{"hidden_act": "relu", "qk_norm": false, "tie_word_embeddings": true, "init": "normal", "init_std_qkv": 0.0625, "max_grad_norm": 0.5, "final_lr_fraction": 0.0, "max_seq_len": 256, "doc_mask": true}
Each number is 128 + 32 x the weight over its row's rms, rounded and kept within 0 to 255. Layers, rows and columns count from 0. The size above them is the row's rms in percent of the matrix's.

# layer 5 attention query, 64x64, rms 0.277, rows 0-31, columns 0-63
size [ 96 104  98  94 107 103 102 107 112 104 109 104 112  99 102 108 103  96 102  93  97  88 103 114 112 126  96 114 104 109  99 103]
[[124 121 105 129  84  50 162 127 138 122 168 123  86 113 146 136 136 117 132  71 191 126 134 167  54 166 157 114 180  86 135 111 204 142 165 169 112 110 129 145 171 143 133 131  87 113 103 185 100 152 142  80  87 105  83 155 103 156 121 136 143 165 136 137]
 [143  71  91 150 123 142  84  96 130 134 179 149 111 127 121 130 169 165 129 116  73 151  78 135 138 158 160 120  79 160 111 124  73 172  22 179 161  78 159 157 112 110 164 114 125 103 104 129 146 151 123  99 141 136  86  86 145 189 101 114 105 130 128 116]
 [184 103 111  58 126 140  76 141 105 110 131  23 155  75 129 144 117 163 105  41 125 110 145  88 139 107 109 156 143 103 140 102  85 150  85 122 138 162 140 129  80 112 138 176  88 134 170 130 124 174 139 158 146 127 131  96 138 116 111 127  86 120 135 171]
 [ 60 101 102 104 119 148 137 108 151 114 186 132 134 149 156 146  91 126 185 105 160 148 122 148 123 149  93 103 148 112 113 145 118  67  93 127 122 177 170 119 112 113 112  70 103  73  93 140 139 174  97 187 142 106 158 167 197 123 114 216 149 143 134 131]
 [108  89 205 112 158 103 127 119 146 173 179 122 164 144  98 121 108 131 200 141 142 147 116 129 109 168 117 145 142 148 118  82 199 169  96 144  88 177 139 120 174  93 145 165 113 116 172 147 140 146  89 114 149  82  94 132  98 155 153  92  83 122 105 199]
 [201 118  78 119 113 136 176 141  43 100  93 108 158 157  91 152  87 157 128 161 134 154 100 125 135 180 132 149 158 201 124 109  97 118 121 135 137  92 128 113 145 161 178  91  78 171 153 106  87 153 110 154 115 139 133  89 105 104 139 154 147 115  71  78]
 [194  90 135 143 155 130 154 114 187 135 157 115 125  93  74 129 108 166 162 121 125 173 114 107  60 120 102  75 112 137  64 156 154 151  62 120  93 121 108 126  90 167 103 115 151 167 152  83 127  60  84 141 172 159 130 132  67 149 135 117 130 109 118 123]
 [ 73 148  70 139 166  98 152 117 189  65  94 138 139 126 137 113 186 174 127 126 156 187 172  45 176 121 118 182 145 112 168  77 121 159 116 133 146  94 120 113 116 153 108 118 152 108 103 114 165 116 109 179 105 111 114 116 169 156 130 144  92 122 110 166]
 [101 161 120 103 126  78 165 179 140  88 168 146 103 122 172 117 183  88 106  69 170 145 124 100 146 144 141 174 180 165  79  64 117  77 169 132 117  98 148 127 155 120 110 131 124 120  86 163 113 140 123 140 149 103  87 102  89 121 147  43 119 122 157  92]
 [126  77 191  95 142 177 136  97  64 130 109 103  92 182 170 134 142 123  70 107 121 151 168 116 156 120 117  80  79  85 147 107 113 104 181 131  72 147 122 112 100 167 132 113 165 119 143 116 162 108 151 124  80  91  92 124 125 137 173  70 175 128  88 117]
 [138 117 129 152 155 116 123 108 130 181 121  79 109 161 117  68  92 179 118  29 129 138 144 169 167 113  84 152 107  90 142  97 141 141 137  87 149 149  59 128 109 103 110 117 101 162 135 150 120  39 149 130 114 114 180 122 148 189 144  98 143 146 128  96]
 [166 161 145 174  67 100 188 121 131 178  99 167 108 108 178  99 145 113 104 110 115 127 205 104  94  91 123 128 124 169 107 141  86 143 123  89 149 104 109  98 139  92 115 127 109  68 102 182 193 109 107  98 101 125 134  87  94 106  94 185 126 136 161 133]
 [ 98 204 112 153  86 101 137 100 104 139 112  58 100 109 152 158  98 118  99 103 136 165 151  61 147  66 123  72 124 151 108 105 147 114  75 174  83 157 157 127 172 120 125 119 137 141 151 130  82 137 105  91 108 194 125 124 112 112  80 145  88 126 177 140]
 [102 149 132 109 172 129 110 137 173 193 121 151 107  99 197 121 106 130 175  52 119 138  71  80  79 131 171  79 119 177 128 121 127 150 113 126 114 121 109  76  92 189 139 128 120 152  97 154 101  92 103 103 102 136 138 156 173 142 159 156 133  84  79 153]
 [171 115 119 128 163 130  97 122 139 153  68 117 154 133 113 165 182 118 109 113 116 154 124 128 118 149 140  54 121  99 146 151 174 100 119  61  98 100 133 160 115 154  91 113  62 166  86 114 139 134 217 162  97 107 154 153 102  73 136 113  86 159  79 148]
 [121 179 128  96 134 139 107 140 118 153  68 124  79 125 128 121 171 148 104 125 142 148 134 144 104 117 118 201 122 141 149 127 144 168 142 127  79 180 173 123 109 186 103 128 125  89 115 133 110 150 137 157 104 164 193  58 177 159 109 189 152  72 144 195]
 [119 159 134 116 145 195 185 145 129 114 101 140 162 143 180 130 115 150 107 166  82  94 175 150 145 109 171 115 144 128 117 210  95 192  88  95 178 175  77 149 129 155 132  95 109  63 173 134 162 130 110 112 139  99 153 175 133 134 131 122 106 137 149 170]
 [170 114 149 119 145 128 159  89 177 115 103  93  95 108 118 144 169 119 142 138 139 104 113  84 153 128  58 118 105 168 100 119  94  64 206  58 144 110 115 176 133 193 104 115 131  99 162 139 120 108 123 119 139  90 114 116 155 189  94 185 107 123 163 160]
 [105  90 136 197 128 183 103 148 123 164 157 126  83 103 129 118 143 142 101 153 172 119 133  99 156 106 135  77 121 203  97 165 113 131 181 182 119 136 120 172 100 173 131 114  80 173 182 146 150 172 179 118  99 167 133  83 118 144 140 154 129 187 117 123]
 [121 144 201  97  98  97 161 106  72 111 103  53 182 123 145  94 123 144 136 149 164 136  80  91  87 127 150 165 124  83 119 124 142 123 140 156 130 118 141 136  72 193 140  96 137 140  99 123 109 145 136 164 174 148 125 192 105 158 187 179  96 141 162 145]
 [107 155  61 162  95 142 139 120 172  93 120 158 142 153 107 157 104 147 124 153  98 137  83 173  87  75 150 113 152 136  63 127  52 135 148 171 123 158 164 125  89 166 154  92 143 186 112 104 194 133 103 122 187 103 146 117 131 123 124 136 164 128  68 120]
 [ 99 133 113 190  43 104 124 112 121 115  77  80 111 156 119 135 108  88 140  62 135  50 127  61 180 131 129 157 117 150 146 100 114 106 147 139 121 120 121 171  60 139 117  97 152 145  88 101  89 136  67 118 152 142 157  78 108 151 120 136 120 131 115 100]
 [142 125 118  86 121 166 170 114 160 104 127 110  90  98 131 189  70  83 107 127  91 142 121 126 185 101 181 150 109 170 134 128 160 178 193 137 110 103  95 113 153 141  94 180  71 107 135 162 163 121 169 179 179 161  99 149 118 162 132 120 130 137 105 184]
 [ 93 153  91 173  96 123 111 145 138 125  76 157 161 158 117 120 138 100  94 150 115 138 149 132 186 124 183 116  25 112  89  96 153 116 124 110 131 168 134 154 137 137  63 171 107 121 185 162 102 120  72 160 114 137 103 148 107 124  82 137 180 152 184 139]
 [ 97  62 153 122 178 165 181 142  81 115  79 178 176 174  98 114 133 123 155  92 144 115 125 133  99 159  84 134 154 137 117 164 144 176 101 131  63 108 122  80 143  78 141 105 123 152  89 138 147 123 158  69 116 143 150 142 151 104  60  97 112 137 181 129]
 [159 140 112 152  90 172 111 149 132 112 140 139  53  99 123 118 118 163 140 119  91 120  58  96 132 154 170 215 176  99 153 165 131 132 129 102 111 173 172 137 158 152 152 116 100 160  91  89 136 156 110 106  91  88 132 142  95 138 108 128  87 197 187 135]
 [ 79 175 135 141 123 143  99  65 121 122 118 130  73 166 147 128 104 177 123 166 119 105 119 102 142 102  59 133 104 139 114 201 150 127 126 148 145  80 159 131 150 175  79 194 119 142 109 123 149 119 121  98 138 128  69 111 165 106 159  86  51 112 112 168]
 [171 182 119 119 100 155 161 157 110 124 131 135 121  85 144 126 149 114 175 138 113 126 136  93 144 174 101 149 128  89 187 111 125 137 129 114 121 198 145 132 146 140 106  95  51 118  62 176 134 100  79 185 116  81 147 136  95 107  60  87 104  96  90 158]
 [ 85  63 125 112 114  68 102 106 103 106 106 147  86 135 159 137 156 161  77 184 130 108  84 134 152 179 176  98 131 109 162 131  88 127 131  83 120 125 124  71 153 157 103  89 167 175 148 156  67 125 130 138 162 151  91  76 135 110  99 180 151 118  87 135]
 [123 152 152 158 126  91 119 103 139 162  78 172 165 134 118  88 126 178 172 120 111 150 139 152 147 150  58 154 168 167 127  84 150  24 107 116  90 187  67 125 167 141  85 148 132 116 129 172 164 139 148 117 142 187 134 128 114 117 122 109 126 151 154  98]
 [159 139 143 115  73  73 132 137 148 116 130 172 114 124 129  95 103 133 174 101  67 107 142 129 105 191 119 122 215 144 153 176 165  97 133 102 131 104 164 106  76 149  65 103  94  52 159 106 147 150 106 159 141 154 122 111 100 139 176  95 140 118 118  95]
 [138 123 175 130  86 136 109 154 101 129 129 101 153 122 131 162 128  55 138 119 167 151  94  78  82 166 158 171 163 113 176  63 120 148 110 125 176 156 115 150  96  83  86 103  91 135  99  94 151 112 107  84 122 110  91 111 155 185 200  89 132 146  84 132]]
# layer 5 attention key, 64x64, rms 0.263, rows 0-31, columns 0-63
size [106 103 103 102 121 100  95 100 104 103 112 111 105 105  95  99  95 105 104  96 106 103 101 118 115 110 111 112 106 110  93 103]
[[135  74 135  80  81  79  93 179 109 138 118 137 125 116  94  76 135  85 141  65 134  99  77 126 117 101 218 134 156 146 157 168 115 138 182  86  90 104  99  78 174 150 142 101 136 135  79 110  92 100 115 128 126 158 131 128  68 131 112 106 118 129 108 144]
 [109 124 136 129 103 110  42 107 137 175 118 111 141 174 135 150 101 158 133  95 160 113  88 161 103 169 179 106  91  94 110 144 129 123 125 156 139 122 134 207 126 116 143 152  92  98 130  77 133  77 140 171 119  93 141  72 128 218 105  83  92 133 162 146]
 [126 144 106  94 105 124  81 167 120  99 117   0 138  97 215 174 101 139 124 126 145 131 138 170 146 105 112 134 136 134 167  80 169 130 129 135 148 150 104 145 102 116 147 131 114 114 167  57 138 144 159 119 107 134 112 164 138 117  71 158 102 115 137 154]
 [111 133 201 136  97  80 106 115  81 106 181 144 134 139 138 122 102  97 173 132  99 123  80 184 142 153 143 102 156 120 134  96 107  73 193 140 145 162 146 119 110 168 173  80 105  79 154 137 177 132 108 115  98 145 136 122 122 133 119 175 166  53  77 139]
 [106  84 144 120 134 130  78 131 173 115 211 124 140 110  95  99 170 118 203 130 134  97 109 170 102 218 162 155 123 172 150 110 134 164 127 101 116 175 136 128 158 136 213 121 162 142 127  95 162 156  96 131 103 119 128 163  77 134 153 119 149 126 129 156]
 [116 146  78 154  67 102 148 101  67 126  57  59 157 102 111 128 105  76 173 152 172 102  85 130  88 165 101 189 159 114 116 113  77 158 123 141 126 117 158 131 133  96 153 130 117 120 170  94  83 176 128 140 152 120 154  81 131 139 160 168 112 140 159 139]
 [146 135  93 156 131 141 148 124 163 151 110 114 122 100  95 118 118 128  83  99 115 182 155 176  87 168 125  82 129 114 119 133 221 149  97 138  96 122 136 144 113 171 138 100 178 121 148 145 115 161  90 136 219 101 159 150  84 130 151 152 133 171 212 158]
 [179 137 112 120 121 172 101 153 111  34  82 163  99 154 132 108 155 138  88  97 157 168 113 140 108 140 114 132 105 167 196  69 113 106  94 127 199 156 157 100 108 180 115 165 111  78  96 129 132 150  74 158 116 122 107 145 140 108 142 134 119  85 111 172]
 [124 106 126  84 117  82 129 182  95  73 151 170 114 118 161 133 156 109 101  94 199 125  87  93 184 171 153 100 156 139 122 104  98 115 110  94 181  94 109 166 159 162 144 173 128 104 111 161  86 116 160 143 133 144 146 194 138  64 105 106 150 179 139 130]
 [ 40 101 168 135 193 148 116 102  87  97 117 179 109 117 175 119 157  93  82 119 153 148 113 163 144  92 102 146 124  83 155 188 107 109 118  82 102 154 168 121 147 139 109  62 152 182 133 138 155 121 131 113 122  90  63 123 162 129 151 117  80 132 121 107]
 [109 130  97 156 123 145 119 133 118 176 115 103 145  86 103  80 182 113 133 124 105 148 162 161 151  53 132 149  80 195 153 139 136 132  59  93  76 156 111 138 173 192 123 109  86  88 113 159 159  57 126  78 123 169  95 126 135 118 100 121 135 112 111 107]
 [153  88 166 134 129 147 161 161 153 190 121 175 136 112 182  93 109 165  97  79 148 109 142 122  51 104  98 129  95 163  89 140  91 152 123  96 159 121 111 150  95 106 127 118 128  95  83 119 129  82  97 150 126 147 198  81  76  90 110 166  90  92 111  97]
 [154 100  85 117 146 121  90 141  81 135 131 117 103 158 133 114 101 149 126 142 162 203 113 138 130  95 104  98 162 100  86 120 144 151 161 126 133 168 123 116 125 112 126 119 119 167 155 104  70 171 100 102 144  74 218 147  86  17 127 147 125 109 105 104]
 [133 135 130 111 138 173  76 102  95 121 135 131 124 140 164  89 138 181  84 134 150 139 122 127 145 139 171 138 123 114 134 109 100 204  25 160  93 118 134 127  63 139 137  69 138  91  97 198 113 114 103  72 162 116 151 149 100 114 155 137 183 131 100 124]
 [115 138 134 154 126 146 100 107  87 142  60 134  85  48 124  96 128 139 165 171  74 118 139 117 139 148 140 181 153  75 153 199 151 106 101 141 132 109 179  93 107 158  64 157 130 131 104  71 102 125 115  97 141 128 117 178 133 104 120  76  91 102 170 122]
 [131 114 176  92 163 140 111 178 120 165  66  71  75 164 113 113 119 159 125 103 137 179 128 109 160 105  67 162 110 151 141 168 109 124  83 149 129 108 128 144  95 135 150  61 152  96 124 101 158 142 144 175 109 141 142 118 133 100 123 170 115 119  74 221]
 [147 158 103  89 140 179 161  96 167 140 117 151 112 116 171 183  66 122 136 153  82 161 108 116  60 153 126 187 157 153 102 110  95 139 154 128 138 133  98 145  59  99  79  94 102 104 100 160 120 138 124 113  60  59 122 158 134 127 109  94 119 132  82 127]
 [158 106 163 158 103 162  93 108 150 106 123 132  83  70 139 132 139  67 105  71 161 139 119  96 169 135  77 149  89 193 111 156 172 137 183  99 137 150 201 154 147  92  81 179 114 116 112 110 144  86 126 158 132 135 159  95 120 150 123 182 147 110 152 160]
 [176  76 149 190 197 123  86 168 121 136 112 139 118 116 138 127 100 136 109 167  84 169  66  72 127 104 137  88 158 158 134 140 105 132  86 164 132 124 149 150 145 116  65 140 104 131 149 133 132 190 162 112 191  62 102  93 140 116 106 155 136 165  99 110]
 [147 125 158 104  93 163 159  97 109 118 124  96 183 152 107  92 133 112 104 115 170 179 129  85 122 100 196 156 115 127 151 132 178 108 149 113 154 142 156 137  70 150 149  79 113 188 130 146 108 118 130 166 118 177 166 190 126 148 218 174 119 171 129 120]
 [102 118  61 141 125  68 176  68 133 151 116 140 138 152 157 176  69 117 162  41  96 112 135 169 146 129 159 111 114 118 112 122 106 134 137 176 103 126 133 144 120 195 157 152 173 154 157 104 147 109  92 200 135  86 116 106 129 141 144 192 126 141 123 139]
 [152 158  92 179 121 125 152 129 111 102 102 110 129 142 177 109 174 171 135 111 166 176 122 133 218  67 118 105  78 158 186 157 117 140 147 113  77 167 149 104 155 153 133 141 150 117 123  92 114  84 123 162 146 149 197  88 116 120 163 171 151 160 118  89]
 [138 117 120 113 134 104  94 113 186  68 144  99  57 114 145 110  70 164 150 100 106 170  89 175 148  69 142 159 137 134 129 162 139 184  98 110 144 132  87 117 134 111 105  85  68 139 107 116 132 142 194 177 133 148 105 158 120 119 153 145 166 138 190 171]
 [112 155 131 120 155  72 155 166 161 136 102 165  73 171  98 149 120 146 120 158 110 183 108 147 144  98  89 110  82 194  86 140 118 123  94 119  83 131 106 149 105  86  84 163 161 127 169 132 102 109  97 133  99 151 129 159 133 144 202  69 173  98  84 100]
 [146 114 135 104 132 154 233 116 129 140  58 174 165 114  97  92 114 139 135 149 105 108 113 167 113 187 143 108 183 124 114 134 123 141 142 127 107 114 148 135 193 117 166 125 136 141  77  70 164 125 165  72  80 146  95  74  90  94 137 122 103 107 148 111]
 [138 109 157  93 159  97 116 159 146 102 109 115 142  74 116 172 124 130 180  97 183 146  98  45 103 109 141  99 129 107 150 140 147 139 135 134  84 159  99 155 165 194  68  85 106 147 147  42 144  98 129 131 126 118 148 128  89 144 155  79 124 115  75 162]
 [158  84 115 103  78 125 106  41 102 116 115 118 133 143 157 154 142 149 126 147 101 144 145 129  98 146 100 142  53 112  77  84 139  93 157 148 142 114 155 140 136 113 133 182 107 192  86 138 133  51 132 167 147  66 139 122  99 172 137  80  86 115 109 152]
 [103 178 151  81 114 118 128 169 103 102 153  92 115  79 178 115  85 113 202  89 109 153 113  86  99 165  47 142 153  90 154 111 139 110  90 132 147 169 119 149 109 127 105 146 135  79  65 158 106 125  82 164 110  88 131 147  95 106 116  81 138 122  91 101]
 [ 59 121 139 113 140 101  99 138 117  83  90 116 149 174 101 198 148 168 120 150  95 173  72  95 134 121 113 110 130 128 108 137 130 178 117 147 117  84 154 126 125 109  99 150 207 120 143 177 122 184 124 110 130 175  93  63 103 159  67 180 133 132 115 131]
 [118  57 135 134 133 111 129 142 144 135  60 184 161 143 121  88  90 134 132 167  91 110 134 113 121 173  59 173 117 126 107  84 173  70 110 120 113 172  75 115 151 194 147 156  98 135  98 134 165 143 178 103 145 137 176 121 127  98 127 143 175 113 113  80]
 [183 131 122 136 145  99 159 121 163  78 100 136 112 131 161 119 122 124 125 163 117  99 100 133 116 185 107 152  61  99 202 161 123  81 111 108 162  81  80 121 117 119 146  41 152  73  96 121 114 115 132 139 180 145 179 121  99 182  99 122 164 139 111  94]
 [141 114  92 135 108 147 104 137 117  92 151  77 181 119 190 122  96  89 137 116 146 130  76  68 157 129 161 135  81 118 151  98  86 112  73  78 142 174 139 105  93 125 158  79 165 137  60  89 124 125 104  97  97 163  90 106 129 169 167  90 108 158 170 135]]
# layer 5 attention value, 64x64, rms 0.312, rows 0-20, columns 0-63
size [109 113  93 108 108  95 108 100 107  84  96  93 102 115  82 109  96 105 104 101 104]
[[ 95 116  92 147  78 117  95 114 136 163 128 147 104 109 132 100 152 131 157  97 131 103  98 164 152 111  92 126 194 113 118 184 113 137 130 205 217 183 170 104 115 130 146  71 147  57 117 174 124 124 113  89 111 157 138  74 137 174 118 121 139 152 122 124]
 [109 124 119 141  98 167 150 101  59 114 104 143 149 212 186 152  86  73  94  63 138  84 106 120 198 114  92 115 154 131 116 131 131 118 137 122 124 170 111 167 116 119 103  94 136 117 142 125  85 160  77 180 152 127 136 155 118 171 148  85 146 152  87  88]
 [112 101 130 168 106 139 122 112  51 162 147 131  73 152 137 137 149  98 145 113 159 192 123 107  39 144 159 136 159 125 161 152 127 187 154  48 169 180 135 161  99 107  83  91  90 158 115 120 126 116 119 137 139  83 133  93 127 128 117 140 120 187  98 130]
 [154  74 138 130  60 116 112 110 100 174 152 158 110 175 164 112 158 115 126 137  90 116 149 145 119 168 115  65 119 130 184 136 104  97 173  95 163 153 141 143 142  84  89  72 124 146  86 154 165  99  63 122 109  69 142 176 159 111 152 142 170  94  95 115]
 [158 155 143 163 120  98  98 123 171 119 191  66 143 121  72 140 151 146 176  86 168 128 155 138  91 139  83 108 173 150 118 134 116 131 103 173 162 188 176 129 120 152 181 122  97 113  81 166 130 129 145 161 148 119 122  97  57  79 133 127  95  98 107  78]
 [115 177 139 124  89 182 122  93 104 149  80 144 100 110  99  85  88 116  99 124 157 152 176 147 132 115  95 119  89 121  75 131  57 105 114  79 130 212 169 128 116 128 169  70 157 107 165 107  99  99  99 140  94 113 168 152 136 124  60 135 122 147 133  97]
 [ 46  73 123  82  73 154 125 132 157  82 159 138 129 155 129 159 133 147 144 178 148 151  91 106 109 142 162  80 103 150 102  64 137 108  91 153 102 185 103  76 163 150 100 121 119 100 109 107  45 114 143 142 154 108 116 116 150 116 135 149 127  63 120 148]
 [123 167 136 147 117  72 104 164 140 169 115 135 154 178 125 102  88 153 155 121 170 103 147 146 175 113 142 131  90 112  87 134 182 138  61 162 116 157  85  43 182  98  97 111 131 136 123 128 106 146 128 105 101  77 147 128  82 136  67 104  95 111 187 117]
 [ 65 100 132 103 109 168 151 104 126 118 156 149 172  94 108  92  86 106 107  78 127 108 104 160 163 154 146 127 159 130 146 119 148 147 106 193 114  95  97 146 130 118 149 108  49 162 115 138  97 189 160 182 176 119 109 188 130 116 165  95 150  82  75 152]
 [160 202 114 138 144 129 152 134 139 122 148 139 135  91 154 168 121 108  87  79  62 131 127 123 176 118 154 154 176 191 179 108  92  86 162 116 134 119 164 153 139  99 127 183 102 179 109 170 104  94 118  83  99 104 148 122 122 140 149  92 190  65 121 147]
 [ 47 121 182 116 107 107 136  89 119 157 151 150 165 127 109 170 130 126 122 122  79  82 177  90 108 117 198 145  77 165 184 187 139 158 132 154 120  95 129 153 117 115 105 155  89 147 117 133  91 116 114  77 114 125  52 135 174  73 147 140 124 130 128 149]
 [161 151 161  96 159 211 124 123 142 145 144  78 137 156  71 115  98 110 151 128 173 132 111 180  97 108  85 151 142 120 121 173 153 161  67  85 163 200  97 141 164 128 155 138 124 130 118 120 177 122 187 112  98 118 132 135  83 138  72 120  82 127  89 117]
 [133  62 152 117 191  95  58 112 167  66 165 148 104 121 114 114 173  94 129 184 173 157 116 169 157 154 111 143 166 136 102 133 109 110 167 111 126  72 159 170 109 162 114 120 137 153 118 102  59 115  83 152 147  96 114 119 107 131 107 121 100 152 188 132]
 [107 166  91 203 152  86 112 112 134 137  96 175 192 144  80 137 130 154 146 104 118  93 108 132 187 131 161 154  97 143 155 101 182 101 172 153  78 129 151 134 117 125 120 144 111 162 193 167  95 132 107 121 106 144 103 147 114  76  96 155 103 170 186  84]
 [106 170 182 143 121 126 148  96  88 114 128  97 110 110 108 134  91 104 122 136 111 123 158 117 111 116 101 119  87 102 185 123 124 165  92 124  89 166 135 120  71 108  51 184 112 174 132  94  53  79 159 129  81 117 178 129 104 163 186 125 171 119 106 163]
 [144 108  50 118 156 115  74 148 134  79 108  87 104  99 154  71  96 138 109 126 143 121 114 121 142 115 171 116 148 108  99 112 137  55 117 110 115 125 152 149 144  41  86 111 110 145 147 128 191 138 129 153 157  94 192  62 122 147 101 112 152 166 126  83]
 [119 143 145  84 186 136  48 114 149 162 147 155  83 174 177 136 160  90 148 114  99 124 128 131 135 117  85 143 139 195 132 149  91  94 113  98 144 166  88 139 151 129  78 138 203 105 111 114 105 150 190 128  67 112 137 108 140 164 102 157  77 120 122 155]
 [115 152 143 185 132 119  77 132 100 142 106  99 121 119  85 161 168  93 135 149 132 173  20 114 122 115 198 133  73 141 172  90 189 158 178 135 158  95 111 155 106 107 130 130 107 101 118 113 138 137 131 102 110  76 114 104 131 139 198 111 101 134 111 155]
 [129 150  77 125 144 111 144 147 144  91 128 149 121  56 161 139  77 124 103  58 134 136 148 153 140  94 186 156 139 152  80 141 111 167 114 100 151  61 169 125 128 120 195 118 140 177 128 136 109 131 135 107 150 112 144 120 208 111  38 117 152 147 148 121]
 [156 145 121 181 217  77 108 154 121 155  82 104 133 126 130 113 161 167 150  81 162  72 118 114 110 157 135 104  67 107 112 136 133 129 117  98  95  97 148 117 123 129 155 107  92 193  98 145 106 130 191 136 101  51 129 141 104  91 173  98  95 113  99 142]
 [ 92  82  92 156 118 122 139 164  87 156  46  92 121 119 113 120  83 161 144 121 168 164 121 126 110 138 137  47 164 158  97 134 116 123 135  78  99 102 203 102 135 149 114  98 117 134 169 112  51  92 165 132  86 131 122 110 117 121  67 105 142 104 107 115]]
# layer 5 attention output (transposed), 64x64, rms 0.255, rows 0-19, columns 0-63
size [110 110  95 110 119 100 121 100 104  82 102 105  98 119  82 104  95 112 111 100]
[[134 136 117  94 141 170 123 119 112 101  75  99 145  99  95 119 141 135  84 165 180 129 142  87 114 142 153 142 114 176  60 105 163 103 158 127 111 120 130 116 118 185 120 159 121 217 167 107  95 141 198 136 117 140  79 187 138 116 181 114  72 123 169 148]
 [164  93 158 132 208 179  95 168 209 196 124 110 104  75  89 149 136 138  80 127 174 134 114 102  64 158 148 115 157 153 118 156 133 152 114 134 135 128 128  90 120 136 142 134 180 179 122 113 129 107 122 121 114 143 137  79 109 116 104 182 129  97 164 173]
 [123 105  97 108 169 132 151 120 153 114 147  93 177 122  96 154 125 130 104 136 125 103 135 120 198 129  99 135 167 139 165 126 117  95 133 190 122 176  82 118 162 117 184 186 181 177 129  95 129 132 172 136 161 144 113 107 154 164  95 135 187  98 193  56]
 [147 145  88 107 150 118 133 166 148  92  74  77 104 124 140 140 107 148 134  71 152 207 123 144 147 152 116 157 172 124 123  95 194 144  90 162 145 116  95 130 149 147 166 202 121 145 159  82 117 177 159 146 121 179  86  85 147  88 120 139 124 159 174 166]
 [124 165 142 119 163 115 152  91 147  91  60 192  99 209 147 139 127 108  88 156 101 157  75 101 142  71 118 124  84 118  96 147 121 151 177 121 117 101 141 185 127  99  76 144 142 171 115 155 145  85 137 150 101 171  91 162 145 155 153 103 143  88 161 112]
 [165 110 137 156 137 104 143 166 190 131 145 152 109 174 111 122 134 165 132 132 140 120  83 116  71 111 193 140 177 176 166 193 153 136 129 201 135  64 110 146 146 144 131 129 141 152 113 112 116 193 144  89 189 139  69 111 136 115 168 123  84 145 151 125]
 [229 169 118 178 184 153 134 138 119 160 109 136  97  69 136 119 121 124 138 100 116  99 167  86 150  81  66 150  97  92 134 167 119  73 141 125 172 106 134 189 149 106 135 124  87 110 106 128 138 107 130 123 141 166 163 133 147 153 125 105  74 186 111 107]
 [130 118 141 102 148 168 140 101 123  96 138 140  90  61 120 121  96 103  63  92 150 173 138 127  98 101 155 132 138 115 149 103 146  77 156 119 167 100 123 138  58 164 188 106  89  79 138 162 140 106 102 169 131 148 123 159 161 186 152 183  85 113  78 174]
 [160 112 145 139 118 148 124 125 163 137  95 108  64 116 147 112 183 184 125 138 133 129 205 101 118 135  68 141  64 118 132 147 155 141 156  77 149  91 152 118 118 101  50 165 146 127 177 136 162 102  93 155 103 112 194  83 107 112  92 180 126 117 154 135]
 [115  67 165 125  94  95 103 130 133 142 123 106 186 173 172 124 101 128 142 141  95 126 107 157  97 146 101  83  96  68  80 145 181 104 163  91 103 126 176  59  90 148 100 134 132 131 142 120 148 186 104 114  98 179 115 138  56 109 114 158 144 163 140 164]
 [167  88 172 119 101  77 153 111 124  71  97  97 114  99 154  59 130 129 142  83 137 157 134 168 168 193  81 134 117 142 131  65 141 109 111 128 157 127 107 137 138 128 110 141 100  56 118 111 128 157 164 164 166 131 211 117 113 107  91  98 168 148 151  99]
 [ 82 107  73 175 118 139 152  74 156  76 158 150  52 189 128 134 142 124 100 135 125 148 135 104 143 103 145 110 131 186 152  97  74 127 195 133 135 103 172 181 128 115 141 164 148 150 108 165 137 123  72 137 171 130  75 160 130 140 179 156 148 110 115 105]
 [150 131 117 133 134 178 157  89 100 203  92 100 164 128 133 105  74 180 153 104  65  96 155 149  84 111 131 163 120 132 179 120 109 179  98 125  79 158  52 107 123 120 145  73 135 135  83 183 156 102 164 135 126 123 101 102 117 161 180 134 113 130 131 112]
 [190  74 220  63 103 155 120 124 138 111 148 102 149 136 165 157 132  98  72  98 120 126 107 154  85 150 116 109 141 120 171  99 130 161 103 120 156 117 145  99  34 100 108  95  91  83  97  93 150 128 180 158 118  92 128 140 125 166 113 128 141 103 129 136]
 [109  61 138 115 124  77 157 160 159 121 162 203 163 118 163 113 112 144 128 100 149  80 100 104 121 128 136  97 138 127  65 109  57  93 154 166 146  94 105 136 158 140 177 163 128  70 116 140 179 149 121 118 115 152 139  67 123  82  78 130 120 143 123  75]
 [ 85 159 150  89 137 159 162 120 137 204 158  99 204  89  85 137 152 156 125 128 109 133 162  92 125 129 160 122 153 100 148 125 180 159 133 108 132  87 166  70 129 155 163  93 136 126  93 119 137  93 128  87 104 102  75 149 180 165 140 119 109 100 157 201]
 [145 118  61 164 111 156 162 115 135 117 147  74 123  94  96 132  58  90 123 161 126 155 129 145 110 143 157  68 130 117 116 127 112 120 168 117 124 100  79 119 116 131 190 117 128 166  93 152 102 161 108 148 132 186  99 166  46 152 173 114 104 198 118  92]
 [166 122 138 129 105 118 202 129 135 121 121 126 153 101 152 155 130  97 105  70  80  62 118 194 138 127  59 111 151 111  71 118 134  85 124 123 135 196 138  91 113 169 148 148 116 153 103 161  92  81 130 144 162 120 130 117 115 136  59 173 167 108 147  82]
 [ 77 109 196 138 108 139  93 120 145 171 148 149 167 168  64 122 159 142 187 196  91 124 119 139 121 204 122 153 121 131 212 131 197  93 122 100 102 141 157 109 117 168 113 145 136 125 138 111 147 170 103 111 152 136 148 141  98 154 175 121 119 114 110 160]
 [135 144 148 106  96 118 176 141 169 116 185 165 116 178 119 143  92 114 123 109 148 202  92 170 135 102 116 171 164 114 128 113 136 127 146 114 150 167  95 136  64  91 143 133 119  68 156 160 164 100  61 136  85 166 123 118 146 155 126 162 199  84 150  90]]